{
  "n_layer": 15,
  "d_model": 512,
  "n_head": 8,
  "n_kv_head": 2,
  "head_dim": 64,
  "d_mlp": 2048,
  "vocab_size": 10011,
  "activation": "squared_relu",
  "norm": "layernorm",
  "norm_place": "pre",
  "norm_eps": 1e-05,
  "positions": "learned",
  "qk_norm": false,
  "attn_scale": 0.125,
  "bias": "none",
  "tie_embeddings": true,
  "parallel_block": false,
  "extras": ["capped logits"],
  "init": "normal",
  "init_std_qkv": 0.0251,
  "init_std_o": 0.00458,
  "init_std_up": 0.0251,
  "init_std_down": 0.00229,
  "optimizer": "soap_variant",
  "lr": 0.00507,
  "beta1": 0.95,
  "beta2": 0.95,
  "weight_decay": 0.0,
  "lr_head": 0.012,
  "grad_clip": 1.0,
  "warmup_steps": 200,
  "schedule": "wsd",
  "decay_fraction": 1.0,
  "decay_shape": "linear",
  "final_lr_fraction": 0.0,
  "batch_tokens": 262144,
  "seq_len": 2048,
  "doc_mask": false,
  "train_tokens": 960500000,
  "steps": 3665,
  "dataset": "wikipedia_en"
}
Each number is 128 + 24 x the weight over its row's rms, rounded and kept within 0 to 255. Layers, rows and columns count from 0. Numbers have three digits each. The size before them is the row's rms in percent of the matrix's.

# layer 2 MLP up, 2048x512, rms 0.145, rows 689-795, columns 64-127
093:111095094119147128114051123106139157142116115156127120124121118162156139127141106156145132143166130130135148087092123096172152142124077140140148104113068168121131083096125165132140180143139154
080:134118136131106139174120144110121147131103162124116101150099139080101123095111137121206134080160158194144185145099135161167145136084092112135121133124151095126168124145113149143130169095118118
096:110134199110102155152085140130079162152129113130138166157116111090134147108126070135172121097141216115142123130149087128118124106148150106122114121102122142095102114137125125117112134167153127
090:144120156084135153139107083147141080117124119120128137106134130157152090114121119148133110114132124121116110141108133141168090161134101145153130185146116137120143097154107135136106123152101141
101:114126096118136139099141143150096122148129113130147139147146105153134150091106107160124107122134126125106106134172166101139124135155069102100146133126076146119102122097175141087111145126137129
081:143078129118121159136092102099138102122109117118158145114116187138170123141118129117150121138117144136156132142129124083153112105101142157117148108155143134160153163133097122107152147177135124
089:110073114157113146121114077116110134107103137119134122133136127090151076129110088095124124151115106174102129151127110135127135135115094156140110076092137108112135152076154126131136147122105146
114:169066126148091133102162115118146145135123141151152122118138115175152130082135167158153164166174134109170161138091149113109144157130079108114120102123172113127155089133117061101123147141105147
124:109144136130135121138134127058114093136139107134118109105194118119093126103135103105070122131118109176139126171123152141165130093127126118119138080111151162116139095134128108168118121116111095
093:099140138155152133136141168176131098113132142083110111109104131140117133134162113139153099154112105120159152118150140121143128132142144132122113121138121131117160138152139112092125159167089122
102:151136138111143142108127119114141125138115101165140108177120129094144119118127112096124140107112116132134135081178085187132155114142114183153154108128118107162152123158154073151101173155144127
091:156155161109120177140085132179115135109104118158071100148140114112157170120116123159138140108117117158116095081124096134138128127111117110128138127153109125124129120110090090127133138136144131
092:119135121153157150139063153123107126140136124111150135154159163115081100147116131113176105103134162200113108099131115127134117144119138125118163100134121140162162146107175146108135121133125138
106:086124145133074111107108149103112141118099135133108128058085093176133154151141131139087119129141108114128134119105140137102114078154111097170123151125128127120113116107087195122151064115105092
090:110120177115148089157158129131095139104149153127147128155123151168149178099159106152111125124135130147125111116123137104114128117134131137102158112113113123066102110159117143105156139113170144
100:122115166136097112146130104093161132078133113109125119166170176126182132108184130128185133123154136143107093087134123146081143141139114112102148176144158126096103134104086153114159133088158114
116:117090143181095112150114142052124132155155142098125099112140131141159166145143131128118146169140136132139152081156177081121141096164053153119120129149130173136103100170149144123136136102139150
137:132096079156135133103115150084122107161098137099141100134149119130055125113109129164139140161106133143126134125146147113131124146146125115154140127111112132147123165087153090134151143102094109
126:117113149125120101148166134139170158138145091147096145154106079122124112074133154153128114141128094170132134139119132084139151132108096131127129122127112156093153116137106150114107136127087120
094:116141144172067085085166130076124077179120114117147094200123115143142143117093149105093152131108121171116145084136152108169089149142096092089116107053126149128159144125107089104141155119093134
090:112133111132112163116107126126105142116135147119185118140149122138176113121142110149147117145121109175140116131094145127091126127121144060110122119158140114136159133124142143133132119121158091
103:170130136120142148148115125102162092131091095151131132133106078158153108145150144123125133113159142148121144124106161098086140145154088171164098084093138109162112098126127148137168140070148139
098:125120171132117154131139151145114140143095114164158108112140134120139120172113170116138113135150105143143103121113143131168119113153120080151177157160084132115125116115115149115097109177102136
095:127130101160113112125146112151112095134151142171116088160109136114112148143154118111140116097134083086139160196160166114126130114099106071138101094191121142110107135153152118109111125141134076
106:192134147153157148199166107145151125139144112108139145119142109130136156136136143056134117114075071109165123133081148158149117126112123105142137080133124152103094128118118151156123118126159128
096:131164149127138150129092137182110141143143125157122088098146153131127138146119148115102124109110121104069098132147123111140141098138138101146114150102117143140145127154131084149117112132125135
098:193153098211130128145118135141107139139118112144120095142106099164084158135144156179134138153122104119109117161103141109151157139134173135131136092094104130174195119093134105135118113145130139
071:147108102168142111113159166099129132133153130122112124089109109126114099145138167111107128126105101147165180150149153138116143151117145122081113117124165103154152110114135109100169097172141122
123:139148167164123132125142148133143105077114099138119097127170165141140159135125116189134143128099110130103141158079120077125139122144140193115132110139104155118126088130090126133124085098157100
118:112171149155111141123066106115152134118139100139147148136139128143099137116150120120174142137141135145144165107127133131129123137146109132112163095072154118154115140136105078126153118147136160
095:116073116143169172098138137121141153164148121124177179136168132111152126154106125139137170125135180118124120123093134135136117134128137107136095108130162107178125169127127127113129175103117092
106:115132087154066141138135135118147107126143140161129118137150095170092171123152149126154107137127146123140117119103131125119140105159140103156163138137118107130147082106140103119149119112176112
110:127078120146143102072155134095117127114099151126122105139106118158116150171113126139149164148117146111151123149144127098136115130127155129135110132147081110140158161136116148120132125145110123
088:124103130156120122152129156159126159129111135142124110138141142131117163117107108153123175133156134157125063122103098119113127139176106108143141129113120108122117171145161131175118112132146134
095:147128139138114142136128095152117163128112098139128106113109128173137129160116157117135163145123119167116110162154142127112130158154046136151163098097129140114142150114150144113115130115163115
097:142153165096139140147152124182122170111124123113100115165103096131138135134157086097116127123132096118146154148172114114090154135144110126150151125150084142074107105134088116187143167109150145
079:144107109219101109141137146129131156153103125126105126137144139142156134141068085113107126105135082134167154094096122150140117140117155109155157164158144121146100120163094123135123147121135102
117:146113141118157110096126137109105088135137139172184115110098133141137139137145153151139118149145122184127179158149121116157129166115142122123144143122147124114100123097133095125145143181108132
095:097156163113143145116071131120106136113106148111097131092116132061087140113144122083167102129125160103111139155087125149156160124134097120171144143093125150113151115133151147090142130094101109
097:086154123108124142122150089083131162107135150132181124166125149126140139146095108105117167135109119131145117148122131117116169079103075104129114119142081144118110196063086032104146147098132122
075:135158143136108105142135144122151185132121144157114082126150156138118134145126132108109138114168120135137146106122175134125116131115142111199126186098100085122113128130096138144110140121118154
098:154128110152148105157137135153121150137070109141137136150110147111111133134128103078165154110106098105146102112059095111153152109133115116117132158087158133109089130134111108127167101154106093
087:133145140147119155106086118105141157091092120142111138130173126148076128099127149120121098186148114123116129151135166110138129108192182118160145156141094137143140150144144146113120097166139143
104:141106126174091141151128140134154127124171113115137156137149117136129099159118157110170134119115136120114172133087116117124175126134135127111138141126130164126129150138100118077125137119151130
123:104079165153191146124083115113086150156141116165143082127155119148110164130111118120104132112177152089122152145150066105101101100160141132141140139144097132124135124114113136112139108148090129
099:144104112139113129150114122131128152139110104139136113128136069143138125143169106171114134100152157135128110138138142111139149210119132150112130112141107132125138124138159138089128098123089121
093:133111116081116141095127144138127148107160120117129123127131116147115109101154137133145136132100140144152130132117133137112169113088155121142087139141088092129155136138150138148127120108072109
087:152112159113124185161166160127114178112107166113146153174142136166117137103092134121143150134154152128080121120169117180117130127127109167136138123145134088136132148121090083125144141152100093
093:119113152136100152136140112191127146150133118139133104143136123121109131107117120146153119171124159154085125145117170139100118122147131143116113120141102116125092170126092187130131109180083157
104:148135129123142156129147136103112132112093117113145164152114118144140132111129137104178149166127158136144151161113149128148153134144126128132171105139144123131139122104105169147124123097145092
097:125146105148140147133105144145078075170106111147146114151111162116150111106123110120116170097137123144179093135088118145180098145172158125133169115128146127143116100115133136092096162066150101
090:149099144118107137118108142155130121104062160151132106115150115137144111129117130152107151136140127091104133158125132163112147148126129136171114137129109129121108132127097131086128116150113118
099:136123111144104135139164116132144149105157135145132183114092104122074127118139127131141104143144166125144136134161117116153141127110073149140128066148080150116100156178097125120091141133093121
100:151121126129140135131130106131124161071135134132099126111107124148155111087138145124133151186110131099110161155147110084122090118146148153123100126098141132137129159119128135162119106137116112
102:130123080149141113121129112120128109143110146137132100129139164098128108094162152151146157108121114093128103118117125116157122123111137127157110092098110121163110134115136099147171134127103115
115:167099169125127142124170137125074138126159121144111128093108072130128135126147174131093105126109135139136134078104091131134136067125156139113111134136137126115097129112099105109078143125164140
090:131155138122126106125100155148132188139091122103135137103154108087117124134111154113128143137146123148128121186095125132116164147143124138110158137126108140143153132164195100130164098144156139
090:079100159149120162141132095148109171117133105100086123134158165097129154131100156148117136150114149107068105122135093145124170143161109130122139106115159108133101110131180138130181137115124139
098:108130113163129111123181119088137138133085106115152125129105132138168168163107135127100148104147143120125165159098113133152099132120152151135129163092133137135121112149114127145097131111109105
077:113108128128095095124148113112099092127146142118092116146152104145099127101089140139163168129158133117130134100145142101116152144126103092144123096149144119046110130183178135116159148142114141
106:129130115147157136128129094174182141141149117151154127118132112128111136090124134131079125140151121128111152180160136094111146159170146100128097132146123128140121102155144115173113094116110188
075:135106122121102116114098119133099131177103121128110071109154147144137088073127131102166103147154112145145149127124119108121112148079115108149094142152114115114082131135111157135156190123109102
088:136125103118090124144132110153129134133140133146143131122166127126146101136135155137082120168140099160115167115147132103137135114174110121139158138148114119107154083132123132141151155125143117
106:151086141141120171109107057131130097128135093138116118142111141092146145081118110143165137109099122120138122151172128196164162108121105114132115119107134155102174119106119097172134125133091175
086:183146103104137158135092103107174125146168118117127125115156111132064098137145138153159126113135158166105119150074162143149124144125196164148145148118143141125103177098120159131140147127141117
085:122128135126145143134142164139086135140098141165068108165098124148137157127126120127136112146151097148118135111130112129137108118083089152113158136160107126169100117115108128139110148081113143
098:126105136123097089103130134095109089129128086112132156121077124105129116113133101102149111088181121092121114127116105154152138156108143101122111146121135150118124118148110109112123110121135099
109:120176122119121173115081118143164118110131148148139123111140090144150104153155161107115137135130089143177093153117129144124127100129134118115092072130125141072115122097127128098104120102143105
101:095149125139122155138103157160132139129116190104146121155152081158173126096120128139156117132128110118117091135111133119096153131140098095120141119134217093146103147130113094120107113151127129
095:113134130098148134149074149118140135142100153134132100168100137132138162123141124131111125134145124127112136078101127133086152186118091158165142138108124099118132139135142149189166170120119136
098:105154160135150120123139131124103094151160114108137121125098102136132117147139147124091135107130118132152103112117132084134134144154094144119140132125121164139131140135159143121113102106106099
084:153151168151136122166080122151125122133127161150124098148101105191114113117102118140107134118118137123109130172137094130158112122154132113128117105112143116110112138131152088128174125076134132
097:127080072146110141106113103166138151131109130159097140080097134107133134103126134134151102093116158119150154119109144134179101156161130156149171140111111127089128145157089081106103092163117113
101:131109126126081112104114101081084126113120106115142122099153129145147158132147127132176118140120175106075164131114152165139093152118123125133093119140105097149108099163082132155122139141146120
084:093128081108103123077153139121111111121112129127127093121138145118146167133121092135124146135126103136085143101141125107121110108134114148116168150182125133137173159131132148121127150114157132
081:115121133135126102149124140136138103088088122165116099118122164107101126083114144124104128170115119142144143125123113125116128084122123081164136111068125131149119124141163139095145096112145171
096:111137116076138113074138105149111101100156083145198138145114114123138153117118179132097125126128160146140140145141123149129118161174104135168123101117121116144160069116139086109148121109124130
110:154084103108099141136113086138148107130101146127157129123122145097096185104127129105102143117128136136119128138103108110146135132169106144100139127134139134121118146144126113151136129118135123
095:099157113130142131121135133131105143096131090171157137143149107070094119114110115120147172158159155118136095118137077155120156127131123104070136162158122110155132134162150134100137109081119161
114:117131131103142119135153132153122172128121133112143130141153117108149151093090170122105142112123116110124156151092111150114125085147164163131085093131115143090135113167089117139129121101138163
095:113124176078124135135132124112166142160111130110097130104095127125143121108157163185124132149176102142115122171101136137130114098156141115150139143091134134157154132110145095117110140125135129
084:145119153111141132126099145132186122121116116147136105083157181089182148130109091115116116122177115128167109121123154098066108156080101173132152095151097126096110167137093164107118106117108141
095:172148105150108120119107114113144150173139084129172095150144141154120172148111138127138124103139121152136125126115109114116153141133130141112154141115118116080157138161124128073149155108125143
072:150122135099100083120057087126139142112104114159108129134160121159148141157154104159129124124139110115128175127160130099143137133146121151097121134109138160126145160106124114141135130100140137
121:107143129108135127169169150115066116090121085148105155170133109141153115122121134101124113097123133120068140180126094126104130103138125115129094147162160098089126144148162163127102122120128129
104:119128126146116080111137084171092143173113176109140125147134106166183170134125129150181127145145125111091119125105128151115126130144160181141107101128155093109181131105131119074109135084153130
092:110138100129119123090151115151144121152124105098133143104120144123104144115160168074109144106130172093104136120106093131120125153136183141114180145086102119114134113118143140180138106172138095
106:116086089115143158082150100147111144150124124076138102149129096167143154102126126148119106093119129136129098154105134135130169178147103142154123102134103129123102131142103127124133124116145119
096:134127154128138134145137134136095119143150115137127157126091122167150135169152123117100108138105128091102134164155137137117120137157138126147153114139083115184132114150129118189170117141112180
094:115115103110102135149117152139117099145126112133145136135147103107097108126096134122165121111155132113158125084161140098095127154111150127136119189102141131116156118079107128162108137117116142
087:149077102120114172117126099137103108079138149153111104103143128167149112107130132166144104121116166105101132143102102115117152116117107125161137114113147082106111129116131091146126105114129142
111:144167137122169102146145077137128097102093103130169099156213165131133152155114111091124148131120119090126106154099155181122100134148145174173120149184168136103165138123098094122145144139130144
115:134091123118114134083095119171109160124160162117160148119142107124143173129118109123133103101104136078110129134100103106154117127139123159128119118123128140136136106139148099165103140104134096
125:113128152121131140170107084132126116164123147123126141129122147183118148092109151142111156130136122107114127171094125147120107086116111125159081123072112144141125097105112101106099103122143121
092:146131152126107136160108141148130115134108110138123155113099135098124168147092128112142113113125147106149110155123121113141125147116167114114145123104098136125159136134111124096145120109118139
099:150138099139154145124175111110111092139086103120103128102114135132135101118143107182160143078181134115158134123089119144090143141119110164159131141136112129148147127112113104099093154122144120
109:129135155116097119131119137154104135120124129131130102131154122166137178104136158155166114190104107100127126104118081136120102128153134128104122119160096088114131111142144131149130082080125100
097:079127142142154137124149131137131122139105106130109148125102079096085093148078113137122157132129126133150121139078126118131113125171136105150143155112159113147119147137100111076108128138128084
098:077149150137117161112145135137122113091147122124110121143130120109152147080152142148146106147126099139122133162139127157179133099115123156116149124097151133121148111098129130116194142114151135
124:119124121164119104121159143064174122138109119143117124157175108126112082151130125152092148103100082148111141163149122103144117127159066128182079107096119161097134156132109117172109136122157120
087:124122133121113113169186153138121154105108145159143150127159157104142115102103153194161130129093122108133116122156094111121111094157118097121125167149107093100089133140123069138157121114129110
097:114121117093091117132105120134143139123128127151136132120129095170156113180146102093133135137136139116125133129117116147153152121139167112166143138132129089103097158103111136127093114119168095
098:139161147127115119093135130136146126166088140135113079104160134153147118139150143137110108133165112155109123119094154157167137154161099135110127122096108128176141147084183145150089123106132152
103:125141080172077133162136126112154116175134133091122124108133160111153123087112163114154144109076071115144144087126141120122145126200148119135157106107149171155121125107122102134138163118109154
126:106123137116157095109112101138156111106091104091158140139137102087145166082114122159107098113115131117160149127140111112107140169136117099116107130125110134092141150154098156110171133153151080
094:112143085131088173099150103115123134097137154130143120115125097163143142096155123126155125099104139095157165084102143123146150105152092154106112091119141115159171100153104053091174164146133114
096:124138129106126123135119099108128121132102109095092161095142082170174168164119130103121135143141107145168146156112128116143152112148104108161111138114130177112135141150115144118144131176144139
# layer 2 MLP down (transposed), 2048x512, rms 0.138, rows 689-795, columns 64-127
098:121119103139058111113164109197161130118159143122175128127158133126154089151139172140106134120114134135127082113140111139140115128138132140128135135137114166118145158181080137145121147147157129
100:118126119151152134153142101121145143115117161155100132119114161124170159137114087119083105150145138128127112148120141145166166109141136164150144161145154127121149148140162190143106132083101158
098:150130156128124103089092136151123091155159130120121153133061091095184117143158111103138130125148117142128156134151138128119125103080174140118079118095104146130121095149136144107119138121092179
097:151133134114148115148127147135107152130125062091130125147144151107116137171146148086151109123125114146076104160151132114123118134138126153153118134102120141178094127155103139122148120091102162
103:145160158133168107121148101119128144133147144128154097162125124115118125131094163135100074106116100060120133168166127134131133104153096124137133144137114122135118126098150169111087128147094151
089:133153182119166146140118142183142123152129134167111102190140064116134131168067151110122103134123089148142072066176130162139123128139132142088091116155131099130109102110148132125149094158129106
097:145155111122153082145117164162158076167135111152125120107117135106085118122120112102079129109127136117134107118151158124161169085141131085137156109127128156133156114152114138113129148069150123
106:125115150119161184145154148131117106108138140127109087136133094159131154157094155182104125164137104149139075127142130132135158101127134145117137119164132112145137128115150096137145143097114114
107:169124135106148101142159130105139066137165083140118160107142129122135138140135185118089166127149112118105128136101143117161157147096129159162136106137084114127189148120094140133093131141167109
096:178101145139141099171132124132082145150107117123113112165125113129093138095109161086128157135122146144132124124161112142134064107105098098157141115117162136163174129168144094108157127103134154
099:172145112147157163148098101100136098116134155117081133102115112140092144107148107152130110138113165183112143156112131163161108123088112164102100122141135123115112119150112164109169109147148120
097:083144100107139089129140124105141106178183089146114159153115145104134114126146117088167118070114129115081112161089102124119140114131104122123150134142117133159148122131120075130127134107141092
099:120125113109113140127133134112128136135144107118176142132097094126156105158157160138125079139110121084184128106152118141138076109138136154107071119151144095125109109143138101162113143120096114
106:138128141152100158112130138118141140106139137135132126124096113121107171130110120081120114132114125139132131133129116114162090125124126169097164108144118148096174144141108155160128152093120122
093:071135131111108160151088096123122113093140104104099151133141143087166136092133135085144156114138165155118150120117125118131125126127127145147149084157104158111113164122110115136107127176087086
099:139100120099148143123084128155128124129128150054130146120149118086106112125129149117170157147125111134142149108138121168160147133128131124172119092120106113097126175119114114144075161131116141
104:145147138145162129093107165172134128093136141137163164112160170142136140090153070119165118125112106166114100150117096108119149138151122089098123128143122179098119169114138087150121116145110111
101:168179160143148131150065165165151093127110142183139074137104134126123084129115097096142120109080119125130134152140142134098139179095119100084117128167136118127136126092163122151103131126125148
106:120058074121154108106131095139180142141094139130158151136123163107121103148117093107108159129136134149146119148095132129112146136110129156146140165122115087120128138084111103092155147090144112
096:162146133086148116138142107105150134120120136134110132160140139135097122107106103107116144100158097167124115121110095175144130148122121133115189126163129140156101108156071119157076163116131107
096:141126179150150142123111154126131103095147156113135096123120140132134103142095147128148063166108127120104080134132140106127114105109105105101170143139134148123109137106145103098099104183106089
104:107116180161131105161095113152086148120105090169137138140092126127143126114101099167132145115131155112154113132145116187102107136115094102109153118140103142121115114153101113138103143095117139
100:136102137107144143157086133141162163150072120120119112099146137128124096140142108129153152095111154121077112135124126126132126128143103137080118091117114108145138108121120137089126126099128191
100:127164138122114111126142124135130100104123111151106085135160162145100173100066138144133140086147112133092116100129112106118120131162130179088171168099115123121104162122155077092117133117126134
097:136137128087113124126075143130129137137110136145095055169127107145079095112116112210154118164149096161119138122124109129154120132157131139170123146149092114153108155125123144121133126110100134
105:128143135147176117130154123108151135153084112113111159120123117123154133118111163108134079151153115130082124127114171116156144105063135138077147110141135117120143125120139127120136104188111135
096:143149133111127095142121163119123152109132094115131115118121146121140112081097098135150147125111146097114074126114149135135145160087090160096136114085141157119073168129140138154151128137098134
086:122122162147120179056162154164153168167111161164107127090132140178129107169194148106151150176112125162118072132139182151092120181113122105105144098127173102098107070123170155129131144101112139
117:131126120147152167123138121129140113132107137171118145121106147116123155102104125103140096115118139151080109126164106140118166142113131115137143134110126139169100133082137107141127115134154081
113:142120086105128097124128125114107113117134124122108132116083145106156125163147131133142114128101092145097144132141087140132134112109145154118161157086129119108145131143126133144098102137130186
095:158135136134115146128120109168131114115161151132110108199127150117109093089141140137107123089139144172097124111136130108120154123149146146124094110149121168148161073137138119119148141183141163
101:186148106141144082142108096124138163151101128106103109113149107142094094118115140161132124145171163153144159133120122115144165109148139146143103106136130136084137151092115139121120121071163109
100:152121126117140141137101130173144124138131145139119145128121126162107103133121178133140150099110131105130096096132133113122136054102127123134118115150134141121100164184103128132089127120154138
099:128140119133119136140120126150145125145088097147118141135134106133174110166106157148179163107140126119152152079134134095123143098114128106164118124139085172109117183116085117129113107093119080
093:120153137140124160077139103124154122153128143119106140120111152122097112174143149129120127123111149144110138145140147124134125160099125118101115133128125101120104125143112107156144142114131164
094:130141158126108142104097133129164168164148128097093115128139120134132126080093194141103099119156098135151126123131112156115158158133094134150111140138142176118111123115147156129125164117131115
097:140166148111090168136127137126092076182114133119115146169140134129136148142136143117135096120158139117165143159134118113110148124104121129073128118125104143098154147101101119120121146142114149
109:131110136118160111145176141154150123124148130158116122135135133080136135111125124166107110135130129123128133131118120138142128112141129148170122115100163113141125096133109111121126113126155110
103:118180131117135061186094136108114130193161083140125111128148155107154121111084121153101125189153127116146152108128107133112151138102133128107123167146122134123135159181135142090103136164166122
103:118115139094100158121122144126115140154126099116097109132132124147098138127137152114100143154160127128091155150102184159148148109141154080083113176126116137139070132121199094131160151146099112
099:103111106124118112136157106143111139147106109117152123140132148121116140136162153118134112138110117112108101126152151136133163152126089128111130134138128144127129144124139102126108129136170131
101:112131118137112132140136145055123098116159135161162149161129133061117113119134119145147128099128126119161088128154114136091102134136114118134146160139136099150125117129105109147118137145112122
101:140127190155137123127137109156130166156079134118116138160140131182126107093148129116145087127133136124113082156101114123143130107105117129115133130109128190108145118149131144147109088109139098
105:099119108148139113133130165058060140130126113174140160091152126065093111108120117148096125132138132107146108172143152153145144145149142137143129107141101123161164091181124146100171111163150122
109:141134147098134105118168121153125163122139095148103140160114134124110085112128144124131130148208124107096084168125094107180148105140153139142143148088110191126162138136121148107072106123129155
098:125156146128125147136105116153168105101121151149139119158104157155145139108102117156112098160137103113112172172147183112149149138133143105165103181129096091145098181133126154140109171129145090
098:140144153160108146123120149110158132135135153142130136099111119138193130129122099120089141142094103099142077083090111134106080190128120065118143156120176092174136141126147117129119147117137068
099:144116163163137077136105120127123159124167121117129131126152166100088112130135183109138118096118128102164132138123114080140171139095139121143156121110107152114128132112135176175152139133126129
093:121101152099159117145117154125198131137103110106170155115129126109148135089106103176091142133112134115136139126146120143140082147110127113088112157142115111182097160156134100114143130121149153
104:144129130124080112077131147139169139135146132141146098151137069124116115130144138109165082122060112103106103131120148189152116102088075129132074132102121161147108105124143134126110163146133097
105:154090113150179124119110144122115081131112129120101090091106135119142115147109132120152165091113101111188110115116140134125122127138067072183139142125109105128126122136135143119137127141129128
099:123104147127148136110170089099165100100180180141109097132139104141101139170153106125132151072177123126123156124131127128159151100135125135116115141142100144119168160125142144119093130160112108
095:138104151121153119106104103115119119138168170129134138128189168123137078120139142171158161100116099070184124133128124140113133121131141120090115174106125138128139070102124122095130101136104162
097:115124150119212127160133112155120144091142164158131150133089146116157104110077102147128126098149137184122094119099081127134097135147099105108124131153119143112115136111130155146131102170116140
098:124102096165094099131089120120104146102101152101126140171157145118130117132157126146154112110114146148143121154105093127069105115112129155113120137167146161190138123136141133170123071124109131
114:106129100141133088163120137115132104092132141108136158140143167100136122114127111153135159141163084121138095113156151090159146122193142114109128120149151098162136097173155105134094137146111124
093:085115141115139189182123138141123161166113157122115175111114105142115124117154112095099098122114119111157127153140133167142123136114143146101123085114166162104091141127110074129134104169189101
096:133120100091158076141129125135115172111136149124141107141103133110149189106148135133104112111142120137116105103148090155106135150117153119085125118124111113108098099120145135172115110118079140
107:126142156116130163197172129153132143118153125135162088109084131148115114168163099092165147121081130124085088152138128127131138135195151129126163151115147109126145102159117109137131147145107092
100:147136161100134114105153167104126151150117121114117129108148113158164137120127098147095126127101151161157129139125166101114108129124166135137097154130126120133104121160108128108148166146146123
104:121108166129149123129122162144119137148110152063129131121126145146126110142093132130108106136128093118118149135142117142121170108139164115128121092137125138127097120078141129141144118130144081
100:120122182132118146128142107104175172132111109128123153120128143153108120132103139155120135117144119149139140132158122074121153145128118164136135132126143147137122096097151137120116117174087136
100:152151152144134080148124124138104103135141097136118139168124118115104146095114122172136150159137146170127141097124135124169132154096097148169111153093104161131165137138070075130094156131129153
103:117103131112116137155095158143134136156138116125121103100100207092140184113142109106147171099104148144147112127153113103145172140114091143146118131092131151126081083109193161144104121123132077
088:149150131142108128114121127152103115124111152125128101139120131099151150138172109100118153151132114132110139138127144119178154140113128097123163081162113121126136128091157170098066143096153140
085:098141131110101133110133096111135147133163109132100107078151127134073087100109104116142131126105123161115086150123113142110092147140128129137105145155122147164112142129118172119123150115134099
099:117080108161093113139121136167132084184138113113095107123169120107124132125126144173119117125119160139112184084115170136118115109132063099137143129080098127143086117121169125108113124144116122
102:135140150072136116137136092138147118111111079154168124115117126133137125112124145143123116095116098103124127141142110125112151094107145140085112147138107134115126163150144128125079133091155082
103:155099117139104134104115147139094166079135121090113142142135096132127126143153130171155125143167108115144137123139125125097096114116156141155098138106089087141103150097145100103169088132094163
101:100165097139067085129142094097082094150191171133106142158118111117131118099129102130148099138168141182117141141108139110130115132132148139124114125116102133075156117152139106152122107159122185
101:149127137134131103120163142073101100142153111144072151147121114110102124111114062150149104161080097108127121161125095142127131093112131140124152112131105125135130156139091128149131141125120118
094:121167132122113169111110149101082077125136116123106135117124130137129124166157130155125089160165173124104130106128115110149146147119105128130128141152135187128133157124154108121115150135067172
098:152126104073139094156140137149104136136111134150135125124138144136131087125118105148129129111150151110135138083150157150145121112164140132140104154188089146130101121116125092163144136122125122
093:132107140075140172141085125101161140164114160131123116098129122109107158132098105160154145142096181149144086129129119095126064125124083116098149101141149132159136115123145121085133136135121134
090:155088116138133182133114083148089138175140128146118122097135113146155117133148088158111163165106102138135149112105142100143097167122107144090120100085162135118119171163106101101129160149127077
096:125103115127161116155114089109135140137104114133157127163119114147127108119112171142135139106134089127137177092114126081123143145138151126109106119121153154103132144140136110131138187135136136
101:158112117132132131113138141183138161141151154123153128123120126091131134117093100140141138122205140104150113118120120156141080100130147132161153138077144160132140121089151171091112112117148107
105:169122149162131124146106180129122125135171138154126137104120134150167155111096169091125154090107121107103123156103131144150100159142078125083163149110134124117137111128124126157105133116051135
099:120098138119115148107142119087119141179110137156134138104151119118145157103120175130123122115165120068105152150105154146166139107124124129111125161126146135168164100116139096101127168112151166
114:128112170159099119165120145108133142106150173134087106148127099158103137196123135129140111149081145142141166139157148112150106090116117131106116130113169126110095118044129126142145105108124099
100:103135122122136086141093160139112096100093126097140145102092152138114128123126147143110170140122130123101112160093100140115112096156173167147137103150182144123144113192120131189122138121120150
092:095136118111085139131116150136101125100140105130103160112129153120086094105185131133114127133106136119082124157157110140114140138153160134129086190134145155162157117118111142144142145138136148
103:100138151142165110123111114155119125100120097101173153129180101152079155136122164134115141116125158151155150125154145120104132137133104150124091120146167138071137113148130161052145135142183122
093:085165122124115126128142149145137106179161129096154174162113134113138088124141165113163158102139142109114140086119116166119079152143189095085170160100117138140101097154155125148148127083110135
105:135155138114137113163115116130107142099113166097122098128089118144121153154126145132131153096146138111145149112131120112139128139117101118147104098100096190135114144131125165076115144164160099
098:102112135103140156119120128150116160112142162119127159119128159119132170124153144120146085129101128112095125113144104137142211111129116158180103141051128122132179134127124105125086134135114164
096:100132107113120143103116134117127156089111110162136126129163155064109140118112066163143161171140084128137146115146164088139114132137139157096083150104147117122132181089116144119169131096131120
107:104076124097147107093125174159123190130083144141131108146122141147170137108111139108123128079130164111106095132115128101113099104096097158124140127139112088152118113153112099132159098133102125
098:120126149149154136114103129186085103127110121136141148103146138136161084117114102125103129118142106126114148131139115124145101161121150149113085082173130088098120171122153122152122120102128151
082:107120133113125191129126153170150149134123151092118139157125159139156182135143129130081118118151140113094148129145133106154106165103114136107088107137160183149123151116139090131162127130148142
097:136065157147078169063135130120143153097133079152101110121160112105119125104164166158117111101148119110145124069138142116111086162108111136134113137112165110139111149116127113106123116108102141
107:114104140136108138138114113125140167135118160133100132085077125156120108124128129126118126108101103123156127107150152108125132116114142174113123154153133132127077133134145091138134123147127094
099:102163120111081122158091152117094125133148154152106115122150159145152114152116133149146133150156119096167145136130148136103129122080070135127149154123122131132145086116146161101186181144167110
102:137148144113136154112094103194161133156146061116118126183149120126125079135113118143136114114178112155149140141152087101154098135108139136079112169138112101110181164134118185122089116105106174
095:142101167146124192129122144109159190123104094122135164094133124121094094123141117107104138130114140138108120133122143127148074154121124132115152133100148128145111120169106117117158136113152145
100:121141147092103114132158134101162118125111110124097092113110111126127100148146148099100149158098153115111120141127160079121125134095098172132167100128135089146123046125157114155136109149107149
103:137123115169126113115130096141123107130112108122126136076088124115108111105132183117140133103118190088128132179114146105139128102146164123132157132112135119113133127119092155168172134173115138
103:114124127141120124160142120116111107134092162151153123115125150064092134128122145138122149126120167165140140091115145123146125141103137116119110097071143101136127126129125139121134098106099124
101:110108133120133086146127147083114153195111129145096185109085110116148090134138144141139113090158122139111120118116097125116137125161139098133088115123157134087129123085084117113093129126071094
104:138122145105129147108119122154169123106140122122099168111123088093102106135163106160146106160176106150163127184159116157136163121118121140147159110102127105138128082140122126119091107155196114
100:152160185121104083115104160138151121160144144159125135154109122130081154082105119125121127139115087157133127090117154138120099167081134150121144104102115153109116137136166120119124142074140120
096:139107132121097121106135149102175108121113147099110134106140121107120109136108119155120140144107132136148085100160143128073053096138096116154074092131102113133102107109172162072109139155132089
098:108105136160133164119152179112147123108089133116145149095150110122107129128132105178110107138135133130139110093124091162161117087108151126140175090099155142116125166173120101116171112117168159
097:155135130143137143110118123124150133147124108132140143131105098078090134116145113148108144049101125122160131164147115120110137120116097087097139144141133078121131061111108136130111138154146160
113:116100138095130118119167159158113145159105157107139123094111159136095111115167141125116148108114114074145133101146124125142129138151080102140138161123158140127127136142116115101100134171116151
096:138121094088139165112128131152174125130151134102132110115119136094119106122137145081099137177175128115102150123138097179132138153076135125093142128152136114158114127146142110124118176151129126
098:147108099080117117106130144099083101128106154077113142107107074136109159130117135093152120151089162154156108121144129128156117148115128159186114100122137140163155132164143149113127103095130154